From a checkpoint of a small transformer trained on Wikipedia.
Size: 16 layers, vocabulary 810.
Each number is 128 + 24 x the weight over the matrix's rms, rounded and kept within 0 to 255. Layers, rows and columns count from 0. Numbers have three digits each.

# layer 12 MLP up, 384x96, rms 0.335, rows 111-251, columns 48-95
135106176144090165088144092055134108146117148104190145131142120143137137132109130154124152133117103128165096098102110140120152119152079102080117
119115112152154158134121110137125096150134120109172103129172122129079131113130099140145149117098154139123101145138124134155141107155130160136092
078078132146078119140109154141151146118149142119151089136119130107112134138139094146105091109118138131145130132117135118155107117131116098081130
137158176164138110108071108130122105144124133107111102131133140138122153138134122149103114210147093151110111111141101125132119117089133108140115
109109147147120123101101107135149156100148123100101157099126108061122146141131074148099107142142126120134076116131148124125142145129147126121120
108146137095111113106133135100158152105089107120137095135144108158115161100115134152116125093112181135154173164108137142080149104131072120118084
116133152124123135097115154173149153106118099091128139118140129133093141134160153101135122063095125100140136105127133104104094119149150122135142
119157119114152109128157160117116092125128104115160123093141112123145154141120117128126102099119148166145140125139160110125162172159159099134160
139118118138164128150134127089088135133134118089125114122121145132145137132137131156128165106143141127153177103114145102088110127076103104083092
079094108128131135162156146109129166176128201139128108103132194102098092120156142118145127126097128132081136105162168124126109172090121124133175
100115138106128142130123098129114107126126130105178085139124089164121137124102127129088144125129126142103119084150134133123152107126123136115123
107135110167111130153132117125120147169097145127164137148150085077120170089087099109162103153130141118100152138091163137114147072118124101154175
134143140157087109166160118137145108165131097154140124143138171074122125155121129158111128149111149177151124164121154144130156108100130128144092
164121093108123151143142088123148127115182168153140107116125125113117124134117111135114140129150110136077142105114141112129133108092150115171093
136131146171130093127120138148158101131156144102121137056123118155147146105152154125126174166088115137133132091159142107111168156141123168131160
164111135124123133100124130114159122106101158153167118083145150138147141148145127105108116126154136140094156106104115119116168167163109146168098
107132150159076106105136094112147103111150145081167129118152117109127089149169122123119139118147091118147119151136126174154118122134126121163167
035142094131139125147150112124174166164102094090123110147130101112126130110148115137129151151101098184124142117125114085134117125118116132138122
164161107124110135144114168112151123131098107121165153099098170093120125122052119074121115163111132127131091162151134109133133138168079111135117
114092127105126124126109131145102114080163111114114148109088182155118101122135138153152146151137152135127105140119099118089159125166163154130137
109139143112120129131110123141187080140128131171132167144159082078167140125108129148138126103123173130111143127122079114084136134115109103101109
124124136110112107093106117147172142130127090119149158111166135106123141103166136167116139092096081134102108115116140130138133164135117143176084
131146116118129095185096137132148167133140094131172143133143131125116157164107143119114165156100158103113129156141112155129103163110143106105136
119103081122154144145129153104151183163156125139114138143137122113118109112115097125170101063144164134117126106119114122139113112108168105148170
136129163089190169096128123122152128093151105090107120118126166137113133115125153152133141136089158142105147127164121146090139141085160102107142
089165132114102099148079150111132085103129177095114117138114128098157127113124164120123124117168110145093119135156131166106113130088176134113097
094094112171109107140110131113133168140175137171146103121104096102172115132118138121127127082088159144152109164149103133133139113124146093128126
150144126135154165127136133111142098157148118129132181092132115128162162141124118115117160122108160131097158116154096114128171154148143148121184
106128101110123143115147138182163132164150138115148113143118143142101146142177129138111113138077120138119145157105125162128138114125080111133101
102127164133102109116135119119151150113146123109140155136131143100176146123142127133107113146125153128156125124138110156129103146130137124146123
098107154151114128074140096167133130136135162123148119163135204112083154109123135121112174166153144145147121129139156137132084166105114150112163
101126110147139132148104152116147156116124117105127116130137155138123130133097135095170107149121058145140154128132162120123131110130097137121107
102128121150127125182115107133161108122145152113093159138139130140084111130123157101086153131166146124126119116129152125147173156118148101117125
106129109153163129123155128106128132110153132144150140122128109138177120179106161118137123185145099112113131106140168151081088156110158137098098
137138107086159133121148124098135126158099138144120111125106125125093155135156142178139136115080118139060186113119109103149181140131156143077127
133101086102136095150171146091128155131117123076150136120133126143090137104090124093096108146118115126162147127124123131168111162157154145129133
091112069154143112123116128124132107119106113127139170132111125152130123110086128182117128113136164159118133139126120082099155100127128127100107
110110164099145123136131118152173112126119124070145094150177155137107140129134124155122177113173110191120163178122148161103122158130087119116173
128134111130146100138162128134147156115112121131124127124179121138104172140158121118093154156140132139116114149112112122107107165136146142108130
099133162159119091082141124128123170138148132136127083131130128117072155058109184137134151137131148142126099137110128166117113145115142138150131
113115134148138076107127096116130090112172149114067123091139134174075123127141130139173121136137109107090111121109172145135119137085129073101122
162143136172114123094140116115151157143164155132121141174170068103136116137155067162129135128137147108126129095130116136135104163095143103132169
139135141124114153117119088126162115154076114137126111135085147093127129124126143119125119126084148139173121149117130085122105125155136145133112
126123156146141116109119130122165115109092149123128107140138173104105133140163156104106168135125120125158113151161125132156096149139155096172132
139154126171095124111191127120131097128127097118129092158141121104160112140099104135131114140115091121091170082122124102114143160076109138073119
118087099143108114104151091131111126184142092120122163089132078104127160110131107138117127138100148107104126151136141081141152122111127195155085
133135150107102108138138106150148149115126123176115141119127157144114076107112162132167149119106151124126107129111152104150110156136123113134122
120116105125084168154109126148124133131146181089086129153119126130124174134094151153139139115143128117100099117107122115107127091167109135139088
139124091132126117092154104137165097148181124174134101122155144134116133133153074143164128115121131109106124165090159107130113127135142106101117
144142106092083133135109135135139113117136147086167158144113133156131126107123089117143125095113087116153151137129100138169072179121152102148077
112113117137095122135147119119116163098141128120151142126157156110137142120096137091133124143148145157120179156167107120080084113125128113138113
097099098062134074127109123130123138119117102161117118155101158130123194106092134095102134088160104104123141094133136120105141110124125078141135
176101117152129130168163132122136123165100168143124180126111122107091180171188114092133121103104128127148111094117094094112159116139168119110146
134140121148076143119158111098157148164092116157135111081088133113123138096116109109138146175065139154110147069150125113120164131129125157139113
118143116158143118120117142150139122108110121123133049121101130105146134109112129101130079113120136115159119151143093173122127105119136124112171
157119113149124141112109140088102169137114135127140096141131174177070157118128053108152171144156135123102156126096131123114162132135103129140172
146114159123097147150129157143134134073122105125139136129121105136111126123135104133118154171101165138153113105125088150177101131137099113159154
081102095078133075117135166142121188130130134149132117136158149115115110117123127143128142145105122120122123122131133122120124106138139134083138
183132116143110126125105150160180121113140103159085114100129157134106166162124179114111093116097114133131155087104111119092153133108110108155123
158135140132120115112111153105125097127122139080130163112133084059108136139140120115160130157145168087106131161100098143100147168060111110140139
124131125147120087128133123118147135138124118086127149126148118139135188148110120134143104123119140150134123138136133125116125104116139110101149
120149170093143097115126176128153122139111125115165139157149104126099164075092100121179128149109127106126104060087157145121120154116088158111148
139119128143146110118145115137140149133136148084105156148133109090123108118132128146101107100133144151153161141154148157157156149088116090135128
131100111150119155121116183077109093145102179136131085177098121101146201120146139101151127127151153174158110123097154166158140131084116136127111
134130155101150112128125162136140097069099150124105142153104168148096118165111130142127135122137135165106189137179166131131100158143144148100102
134069105179132125102093115108110159145102115110178141108109125218128126125144117127150142103100107140144143187124146136110127130155124108112104
107111110135150113154112111106095168097092159066113110135114100147122119108118114135147163133144140118144156141136111126095169174045129140139088
135110125132155165094097143106133161136134119115171161114168114080121162146125162108179111133160160132123130108168165126089100138155102140187127
127125145123100129115117124148120115111125121137159088111156137086148104149134113120167122117115140128109167120107140140144152141140096075121129
118125153122146136135131093169138113139116107167136124116141128144109132121138126104078118120109149155144134161084154127100130103131120125123116
111112121127111108131087140106140142176136086178138141135135082108153153081136165135125137128085117127148149120134094122158120147081138151148142
135136092107129142122165114128163120135101129099163152126111103154171115142114121094099147129150115147153098130168129135126122117074154150141141
122090127126099111110074118134124137122162098164122145105121068113077129103153132157157139090106098155154167146130046141109155135135131110132090
150139142131130132130114073124134126093130160095165110141143116142099150113119102127142149168101118112092115137176155136134101134124119109097127
129118156104156123120172157154091105127111126097124133102148159095131085114159155109116166104135137115108148121157106103146091156119158142141177
135100086104133103167107113119147111156139142139134142142158161133118100136120113132126097132115099085144134166137158123135147124142125107182122
132120142099128161122108134175144156176131125118133150139129128133138123140096124157167145153091143162114116128164087140147123108142137124136116
115110146057103109088125134141154127148130136128125114156143129133150125135153115133147134129119096119112133152135107155141138150110134094114133
116129150096147136113110157108123101164128102132138100122113137130116140087117126170105104106149148128162176096142154150165144158112123162173100
131153132150146131112123151130147109123165130158153130135145164132104156165177107096145136184098116093134171149148153128136108115092083131077134
130136122125141140114135087119137120125133165133169136142140086138164103120118109127118117103131140099093162101167101126145088118122143135116166
123127090117155126098117148080137155166147126126100123122108133154154141173131124093141110138138131124108139148131154132156119162108131108086121
133103160158162107164140118150101114114087118134140104137181087163109111135151145102142140125131135160144100155158133118185127102154152147135128
144130134100107133130114127109121089148120124116130108147145130137135153129132133089137128137119139143162117093136146124138124134199141132128098
160132090172159138142104128113148168112134147131168132127166120100134121073096075124089131113097097105159145103144094100129128134110102128140178
117122127097094116173113148100148084110174144159150098169151146104130123162113086111140112142113144129123136114100152160152114171154114126126138
113098151165117124107139157174094155148133107146143126128147127110177122137109112143138126098129148134124120111105121135128168153065148155120174
165101135145129138115167092095127171135122125111143136129162120162155117091153106122192122171137152099161149082141143147164109142102106147142131
132103094124096100126144112162125138146155143127115178129153121123096103122143135153075154152129139103109133172160121088133141173171126136122127
175138115066146121120129148167156145144161105084124128130110128114132131124099112147166133116124138121076138100132147158116113165146136124157091
115124140113129096107094132142142099148132102106116176151137117118124139137077194110144126136140163156138133130147130158111142095131099188105129
136129090132130142098127101096099137133123146104163157128152155118101122141108169095082130175089159107105131120130148129126115129175159103134091
153108139111084125111111130101140174157119102127110145116134094099160071127142076111150108115098108130121149108130109133172148135077137162178125
173124127130120148155165105125193077138117101129138141119084160111129148128119098173095076108065111127145101133085124127103162119124131093134152
111140132127138113118147150120137120136146195107149099122139141088142095109089157094140144135160121196114108146226140120134133122120080128156113
112111150139097138119105137135089104110134166111142127173103119134149134110156124162167142157160099139147154156174087144120164153132115081097089
092177085108172133094112076105143109138135115151144115135113144153098120121120180146173114117142111120113158162090122143084115155117131111116160
153147130122117079162114123144157075162064148134113163155100142138125122121114113178109111163101152161104119133107142177106192128139087121141122
178150144119115121093135115113082137114140108145145101140062142135119128133121120139130129132112147116142173153068152122127103127138140163181144
134145108127140135106111138094125145103134132112146133167132147126125135138178110089123125111118182144114145147111141144194137136111099157161140
108125140129136138086090115186122134169104181098107150101129204130139118154137122133109128079118097160131180126144163116132119133136162147105103
110131121162105136142117142151136127133079156126126148096104168126085059150138115124106095100102118092125129139138132123136131123122116138126126
126109113135108124116143093088132109127119138175138129115171112105141032113101117154121130105089097148134111149097099099115131116112169143100098
135145170141112124135121123129121111166147136093156195104127091111112157116132139078151125167140124171136147102100107095112090079128087101137143
086123127160117147100094085109136142136115136147112164111092077097140142135124130093133169143073135128115123104094119135149134135113108123154114
149146106099113133142140129116124097110092110084140083133161128135161105155129130113099125137133171165131171143138115102126137096089168150122144
086093133139100137131118159109119128133142136146172152162134137067115141123112135107152134148085151139140097110138088115102133128133146127126134
102129107139142134149183071156159101096143131161161156089158107129174145151135112133130154155105110132140121107153136116133133148162140108149135
154114099131119171184096150085126132117119137141142129145142172161160147114095163083139145136140106129124117106143145146096166151138149185167166
139128102127136128162145182107107135158112133120135147081120121147158120112114095123107088125159144127106137081144058143115168134109078124131147
156151133150157118118134093105121106129109112146131107117125126147123099129188139154131177140088098155088112143132134152147119165141101117130125
163100133129134110096112124140141128135153084094108123101106113172079127133125141110129117131150146197136123164127114179102142134125177128155117
108117165102134103177108109115145097127123146145169118120167116122119158151147101121166169175107107101065090115047118120124164131129131128133108
112150140145120120133140114096205096128167128139147140099128113112134141073125147104168152150110126116085119147117115154146108088167131155109114
145130145089134102103168150148123133143161159104086147145158092135109137118138128114121137118129124110149108156134156140175162169129162076121127
163173154149123090107133155140190094109215136125160090120152113163121133132136138149138162180126135188103100114109126096105106103131111164138119
134133150130117134112118124144113081122152132112158119140133118096132167151106137128142143118150109110099184151120113141109127133139135103145122
133165119102110117168152120112111118150127127109126119096109165102078134146159158122123160103139164146126112123147125115135136094132130134139129
151142116125171140126139127117110138162138097114124105118128159112109114130159118125101157176134095163111147125145153106102120126144167135108149
113167102118123108103180109108149128141104127091137155131172084129060122122147114133147121134102107186159122100150154150138134105139080127124125
123109136099098152157097120164132162126123112118133136122121094144157119106124124125148117141123110127198104070081135166126136141125137212144135
076117130157111146118115119099134095136116113099116098081147150137159119185129100114095136115144103128119117114119109136130129139151099138147113
094129111136127118104165146150110140117156145146108134163164165125120151105136090153124123133131126145142107097115124148079161174087139131124097
138138141129157110123123115146136108117138120125144083148164152152100138168114128150149160089180075147129174133094121123146146135128102117133133
139114172123103147114131141128154098138118135149125182136091141088109069145142156131135120115141100119094152083124112125127092209138101139121126
102140168129111104108136155178121135130082163107140070100176110107157087104091126150125098123159107126117112099120129139142129152128114149153189
144109113118102135114102127174145081120134089150112124129098108127128158095126130121103130135142126107118101157128110169147104128148163127135126
140101183155121112124130144110094164132128118149138103145165171125120137203093144151153125126115153130150115133163127140164129153120119140149127
102138109098131120114131094171132103123182103123137151099106132106115186142118136139137118168089142129131111137116143186120120135150158170152124
143179141121127140123160137185111129080116107087106131158151147097079148144142195109158169148152132165137122121115122178091161151108124096131125
080177154112113115128139142110113141111153127104136143102178116133108121113169113148124134114062123150128115105122118129159095093088130132170159
128109085131151104121081121144132157119174126097153096123136129138101130138132148116141157105126080164145163173106110165107153111103129113122132
139063127162100084117143130170143135129173081102093183100134130141177152104071159188127116133140133144138134098074127150115131110116098118181138
126139123157099094194123131100139163117149121098161115139150121093156124148144093121138122135102121138167126095110120109140094121158155073176131
110119114124125110116124133118097114106117104116149153156102106089185165124087108073140151143123136190146105120063107173134116122083134101108152
104146086130095121133135124116148145110118154128166093156139087127143151148182136121156122183136158169083121179086160174108132133145114163167123
146134115162154161132103114114159108116132185135147167156135127092125137112137128107121159132115094109136135104115113141114144112090136152127138
156142146127109111136093179135144134145172102120113107119101134109132110126167134151121122131145167118086143171148125119166142176111145142178119
125199126127117123149110145115128094145113148131109095090141137101103114151182105114091145144149136123143112133146117135142105143134106104150099
098127168164095099106116156098129135108135148111092103124099094140116135145100154117121138153113143110149122125127088097139147134141100186096099
145121089141166120082161194104169107127153092128138111118091113112131167170110085139112126112128114142140142118117144135126091147127110136106123
# layer 12 MLP down (transposed), 384x96, rms 0.344, rows 111-251, columns 48-95
107153109112140131142128112147131153119140130109116119108146127146123108128090115113146103124096137084114164150149123155117182098072160146141109
140103112106126146118105138115162096114163149127194142126116101100080181125121168134102160096162119100117083116108147124136109131133135123085147
164147092141112114140151101122126158143125121148078148118120126171143098100130100120145129138125128115125164124128133121078133128084164158166116
110151140129113132130119128138106167060141086152140104146073142091128090134168146141194138110070121133146100159144119153156150132122116120139173
140132103136140115118134098152173134145112106129137166116154111151118152125087138129127149119095133100169088094141125113115108128088158157141131
088132127148087142097088117104113142150150150112116141119120132137134134095126146114111137129176140112105127130110059127066137137113164104119154
086133126099126168147116095123114132131139145128116106102128159117156160080122105132109108134113158129125139095157120098144118114096144119112131
126097128130092108144148122118119114125091136143116139158110160109139125129086079143115088135111149119150102108106111094133140178108189135089137
155160121134154092121161103152113118142101141137149084145099171133147153108150113102156146120107134151147099081120111113137105149130123121147124
141120145116121187112126163110102120128073110107097114118122090152112118139143105145156126130136119093122117121111132129128155127144152165101089
121174142116153133104114126156171114122131102176086127103108130098154136156161124135191100074137131094150145143119147095126106146127131126124146
098115091105179094079115120134153109135107116116136145082095115102086124145090140101100124154094097115126125089177181151161151103185178146106123
123123089187145144121106110118145072153146174120133118142133075141126172120139127092100114133096174141095144147138139126124179151141114097119137
113160126127120112156104074151136135139133168157143107142135100130145085117125122108150114148120096146138130139086120143153145121119108137072155
121114105138120149092113140103122138097114123132102141126092097137145152160122114151153114161120122133102134129130171133079164133133084185125122
130137141141116154154118106116124149147157123144166118114168123126123154131129125134106125153116158085124150126097117137127123114102104136094122
129120115122096156101099156132134109156123125152134095169125103106122170130149146154099128101144194111095132094115136131125116150157117103108115
182113067147120142137104152155150089133095110129146157127091135118183186148120203118105131127152096097094106150126170106084119170140098126128117
129144136155118103119139154178089121152129145115159160165138128138129125132146140124139136113133157120140145157132136144141099124118194090110088
159105153136163108088137141131088077118111113162164158141133184079097132074127135084139128099118138107127166134129114145109107169107118134124145
111123125105178127155118198154110136126141112117100090123119196132121093134107144114133108142141118127135141124152137160149136123107106108131134
117151137134094114136141120145130118119121110108114122136135153089137125097160092136169094146169124108142074167092130060174113133137078076157107
145130113120156109065174116106131111122139144075148112122141095088156095120100133121138126123139079146102096143139100091131122122095183122128154
123147160112121139066103129154119138114121058117153093112141156144114129139079118129101162144148083134139138096133108182135076122110125144130111
100090146100116177127125098146131134149129092102119106088102114121120103127157116118131126113164110157149116120142134163119116136133137147154098
161105134129151167121124118115130170123130082110132120115136130114118142126154122131149126160115112098136130141127125137097122131142128146127130
152120094144133108130137115146121109095141151093104105113105160144100124124098145113133099167106066108129126128161120150161125109136068136151109
097151099114120124149108146136114145157151142136086142173119125117111099143066147175123128141161102133112112147114133116151108092146109120125128
126123111130150108149089146125114174086122119131122137098166123117127120152108183101128089141108125154123115119108169122143118150098101106139122
134162139107124082129153141122034094105106144113084095145089159147114106112153117118127139109141105133175151184163166070161099124124145160135152
151109093120156139130123103149157152131144061130167159133103133106162112122114091146148152131138131110116147174126121155158134158135121129110095
135112101150175087119136121115123121091148126096173121095117151152145169116151164132147158140125156169131088116145190155117082152120151093154157
095131156128103119129100153153122085103133162143140144135170121146090113122161131116076119159123132130131111134119169134109145143120172130115146
125156155132124130095110095114123112138075093086143120128107131091112123135086139133148107111115137125113158128076116116121118102138110109102146
124163116146158179190128139143137105110141136132150095117127152122075101103149122142111159148142112124107147134096127142096121128129141144140166
132136154090112132080111133120132124116153172145153127142168132132164145118117162142146177127144146089128148115134119132135119078139170159123133
128169150165118138153083140197142135124146106107074102138140126129143129141108089146142143130163132155131101111138122106109091124132115118127067
117088093111155142090162082137079163143163130124147104111127120113153125152083115128155124106100146151158167133133166086138164091131091146152114
133154140137137081105106122093154163140129090142127095138082111111156127123111126123121100098155138115117169110136108108173136109081148104121123
133132124143135114101119123146115123130114153144107131122084113156115129187130112154104132155186110121150087108109136098090137144145147118095131
111121123098153148150088106136110120100116136120154144134131142120126131141148149097102149153138121130136134151151130144118146157111110144132125
077117152104110158106130071146151116146130110170097132134121151151167139134150176124086152103115104148116137132154135121182102117120128141136091
122122090092099111134128130129097107094127164143144121147154126109131145082161140136130169164175113133121110138113099165151122119098102123130121
090141142129110108165143141140105127158172147153085158122151127092126131116108133136137139109120112105135179110112122112143108093111100145103137
160075148131139136132138154114139165110112156136175133132129159131122060106149148145153110114110133151180115125109089160114094119123140112157164
120128134126152121170059101169120148140170147179089127163114168120095143116194118126088138120132137128106132121120125134151125148124108080189131
125102161110150166151115120129132133126137145112133113148134115128115126146132118164087083155159111154130143126133131110101148150126119103141132
117067143145173141121170116143120128127089107105135099125143169142141127131133100131092148141122142149137174122138191137123110159098099125117171
155108146119119156120128160097157169133096101146092124147150108106153158121142081133132123108097161104113160080128096140123122140125128139102161
100150118199143133139113144148118137081136113127074089147100110162151173168116073109141147139175155113119136101162146169102144075139120157119152
087175131100136111155132169150127106106145149113127168098121164167145121197110115123163138103123142142116084128157109145075128115127104124152111
149149145131136134143145113161122148104151172164126117162088076136140148194141102113118183139135175112113112153095140119135108097068139128167170
165191140078145144114112089123138150120100116145113095177071148130090157137096190095130151137116136130095092168135150133144102088166128134132124
133115115103141136133138155135119084131139187096146201154098103118096169152162105109116094096141127162140155100128103129149103127095109070109154
097129134144090136109133183130108154084151101122086154098098136112146147097102108132135121129125132165110104138138140115143123137104110136145122
124139187170102079156128169137155115186170135109165089161163157140136119099123141183149107160163142174129098122164102153143145094139136134132126
098105116133136157126109127129115118168140133115131108117162107128164107136124161131168151111132162153118172100113165109111131157118109113124112
133127098124178133119156167121131138112130111113110095177149138148146128120162123119124163149127181100150117167144154107160100124177113114057105
132152118133141106153164108134128092148139111125098169114129148164122102113123141152137171142112121118135092105136106153156136133169150159080095
132130123143122143118146132136148135091183105093105134099129111121129091097151151133128114122165130076136115089084062166179128117116108123165111
142096141134137110145163122134119150134108093148118127143135091091176083070116128110091092097116139118117141097090130135160156148144166120138102
145109110081104114118135090150084139155156141145119137136092140151142128199126147133106114104174109122115138136134113135124100125122142133131098
129126109174193127113153112105142148107098125122144160145114119148133097152145103135104141109122093145148124070181136149131110110176131101149149
163144143138136133138151125174141157127150129151142196099166136165149066118156147133141128136143125115122113152139121107121139142130128143143193
106085150157149136140136115098122166121086129137156133133109126141094122099168158127112139156168099145122170149159142092094125140137110125119111
159128132140138087113094115135144180096087145114141145108125165172093105129103165136127102101104159170150153147100091081116161106107139127101113
094169131095110153146129150185142117106143126159151053145149163122153113142064128105119156177147123119152096142115156152121146123163169132127123
106159138119142139174157140134142105126163142158122160101184141131108103112133098133070158118092096145131159129143096146118144124139115099148132
128065115162091108104117161099122102114138138106148148103141095106109138099101089140108137110158119078164087087139147155110143136160117115109119
114129128105130135121163170122145128132121171136089105153131140136109152145124127149169140129145140149094127131122110138111116165127145129152142
147093084149085132124120123132103102155127133119140140111144086121103130099158137155117165064064130096136123149127108120101125131102146130114131
154136133119123121156133150112114149130119159112142114085109125130132119132122135132112070076107127136148118145130120121119143092151068129134128
152094106105103111134107143135103156137115146191158108101155102104105118101087068155150150104117110100137151118112108133126128123114121155138139
118145155121157129092126139126123150126148117165127150139121156108132121097128135134140091131129143137115151103118110117107094166134118142101119
116110088125133137132118099136149128156117120130067117160128115165102169160093118134119145116143111145128104088144134176170138141136120147126124
136125169129111144101086130126136125119104129110114118157137129144130125124081099150144136104118143151113125155119119131135138133098151137125141
110101155139140098121120145082111136090130148100131141168158152123123112132152131135089117125144120103115115131119152109131124099137121101149153
131120145161132117108110143102134127141144156090102135099141172143104096112145098187125099116133153113130153115125135103118113168105093093132147
111123135128101070138126137107150167109128136145135135162165126134142090211091110146120146170098118155099106186118122115141090123154134111153141
173165151064147091129116139108127157157098107132098176098124130128140112113148150147125127100133131094129081109160127125140091149157097091165120
116116129152153118152126143151110140126116120153128072171123139115144162156100155140128098128124190117126114141145117124121129135128128120113140
123104136133131100164162113159139159169133121182145148118150150138131074108127114149151131138122134132120121109131109124130102117131149106128147
106139114142125124151102145142120138130132112164142129142101104121129053109106201120092118095099164124125180127126158127103120149126123162134139
174120151150135081120122109147095122162145145137096153092149111142118095148150185132083101148155143078126146119103134128175078158103121143138126
158115137135082122106145096166142122105144131144092111154173128145133180134126171130079117125084086120096084106081105122113119120129140120169144
132151145157146164101162148092146150102150102092120130077128116143133088079117147177128076157098115114107138129150126122115142089097085151145138
107118145086131126115113146138190096105117138119131118092156153098102136082144119172113116137184128106108121123139120103134094118108120157150095
117147137150088133120103144120162115103156131146102117140162100125111086105116123144095120115159093134092147131132105159137138111126125091102125
099102159135125137140055126111143110099097162120124154148122066128099146153109080117146115137135163114088141132143100216130102125100067159126109
194153175110088090145083133119160112105121128150119139110151155115134094129088110099125124136122115138099096115098108141127082105121089166129109
145124121104123100108129116125145154069098091151148165148098088088119152100122109129159190094130139142129156128125164163117085129151129126129062
115118109147149135113140125169156154165155112123145128092143144134123102140093086141141093095177100142136146108127120120182106106155122092152135
118111102125104103110134104117104113094149144125151155146150108141122144112125158126154139138120137139173177153126127128135092158144190096113101
170131140129118124100107214133128122177122097114140113086118129097133147112087181134123107141211163091105099093139130093142132135107113137106139
111104102122145128144132115114153103149137135148074104150144113142160182183135158127144155090143115131098173168156112146117110127123083115138138
124116116138131134141126178118125114163141125120148157126094158143131098097108110140120146081140093096121164117135079102109108130053087127129115
151113133142137162125128101125147135111124147128099120162142124138103146113153112106127094136138145168110096161090076103122125117122106152120162
125121124111120172073155119122145149156108110129120156113097151135116149159136132142086126103127142123134091116112089091138105165148108122118126
107104139156158128159111134145160125156139144146148136119150089129117125134112094134119139150116101162090071119139169139151140127137135110102096
149146120156136150133183113112107086110080118102133139156127127119133123108138110139117129139168093081125113128161128120108137096124114137164156
136128131127093155077146108135119177141129094124110151169171133167159110119080121161166141132136130119149149118130105155138129109118152105158134
108115117109137133094091100122101135148159113090136130161127112101137143080125117121142096123112148153120096113127118147116131129125114105123153
074146125127141130172145164124120152103140124134147119107106129134151138155186140124175128135142151120132115145179149146147122104112121118142113
106137114089109109148111099114141130103128107104114113108094157083165150094128144123120107100139146134104107117123139130141153122101135133146122
151091126162161138161086120120114092129148122100134125128113120123130104088114113129106122128138072129149120123143132104125113127080124150074125
122117191109142118083109094127071133113121132144120145126111160156132147100148141116156120152144170127128127145105089096183140139141109118074145
120098114116127120124158163085067121135145200131176134165089144115119105152088113104104109094098104150103115163109098122085135095177144137081159
131151145105122081150080146112128136163125126119132184133097126117139097120114115129152110134148120114128114117121112135201122080097171138100115
092161139104121097131130130125152139110137107122125167112143147118146117129167119150110116092134148181135086136139151148102126121109132149128107
124109123121155121142137136126107141117141122118114142104171144136076117123166090137157155133157110155086099150133156113118131140140121123104130
131129119102099162111088149097131116119095113100124126141094131139131173126133107117109124134152091117116135141138144145089134127113129167140115
172131109114125128121157115129099137123098155139121140070087131126115147165132137095134137162122135134075131160158132119141135113111157180120130
145134104122130100053179131111131125169158126126166141095165124128108106071149163092121120149110109134150131149144128088110091166114107146107146
120136086137136119170118080074139129127111115132132124130119147174179169145111097122142067118136126120144103139171154120131111144097119084190126
146149131095100155095125141108137084185164147071149134157142115085172112122118141113116150113135139133104087098137180134076130099138148164113136
209109116125153154086153108099115105155125128128129105115092083120144150128108125112171125131109114136181116087116125110146122111105146131096124
152111148144096093140160152128150142120105149106106144127180134164131077138134107126104148161136148170136131124107147126114114114162129093140167
104121086126137116102144133104161109132126125065105160091112119172156176157130101145134101122154103140157118108148142154117120126139128132153108
120125125136109120147122168133100118103114081121136069124117088112091097138127163161121178112142172131074127157149119152129122124152160137111147
152071115136123097108105103127111110134103138121133130115152121152099123125163167067149145117120098111123127149124120172132158108101170130106156
104112096118163056174132125134166159138147145103137165157093088117132143177093127131154093131147134090103167087152119125143181172147161125144119
125095141107126117126104099118062113133090122115129153127133125123105117113102122161147131160113096076119129102108104127101146062118130127118132
135156073136091128141118085104162118166136111089111145102113096187158116114109151118148144102109145097157112143164117124167108106123151136122105
152150083117127120096115129072126116106128127106158167158176121159109145106106097093121136086161153116144115101104138170119148142141123169097118
161106156091080154155150109095104110135115116150104092122119073115136156167140155113146152142143151125117103124123148126113154101115149102157163
107136108095156157100104151105076141126123118152150185091127124137118107150130100111130123136144176141128182132134116103138064128144144135113133
178119106117082185105143133139108136177118108131141157129132164143092100149102136088133134119129111111171114142134148123089158152103121100149108
107183137117106141149129096139128083165142158100155148128103099120128116107131116121142174145128121123126145125135144099129114104101133140099127
110144116123111114170136062153136152112171119129154155104154106120118134132134149117124131114131125129127130138121085109103114123173166119156142
177139121150152142149138155114150161132135149140135121110153118148157114097163088145122128139125146135112138158110147098134104134129124132160144
159096128131135137135124101134182108109112124157149130154094116178170180151114148069082167133183100175122102126125125108114144127143103093121106
153113138140125135166128114115157157119132148157156165152089128176107132125076144120140158129095093129121124144143154170146070073134130146149155
106108106190203162135136132103121105128142099118142162074113139143128148068117115108155117151109123149135091105086135123109108114115142176127132
125138113176110146103140142148110127128126144106132118137160139132119121113160143137136136109132116091109166154142146176124121135087162167113146
147114174119165133122131171136126168134091137108099139143159185109127090177127151139162122116117132127140150112136147094132130167170120109140138
156106132106141170132149123140081100175151134140091152141135147135157131122150139099113088114147090088152134140183120127134115118123125126130143
114141135108122139165087091144117096134099135111125131150138161142130146141100134127082136125140120149121172165129140172134123109071139128139131
153141124126131089124147115091155118143136101067133112116128127093118136108133136127123126141145128149107146088109100191083111101121117112109090
137138122122140156108149133123107137103145139149142145129120100133132137103061129120142124123149162106146153110149148107141129107110169134111149
155159157140158071101129088160121114123119125133112132096107106098134092123121088125133135119124102127171101103127135139130121152089126149118116
142075128155098124091146109117154136117130177145126154123104125128101085121110115134115102117103079137124159129140116122127173143123165167148116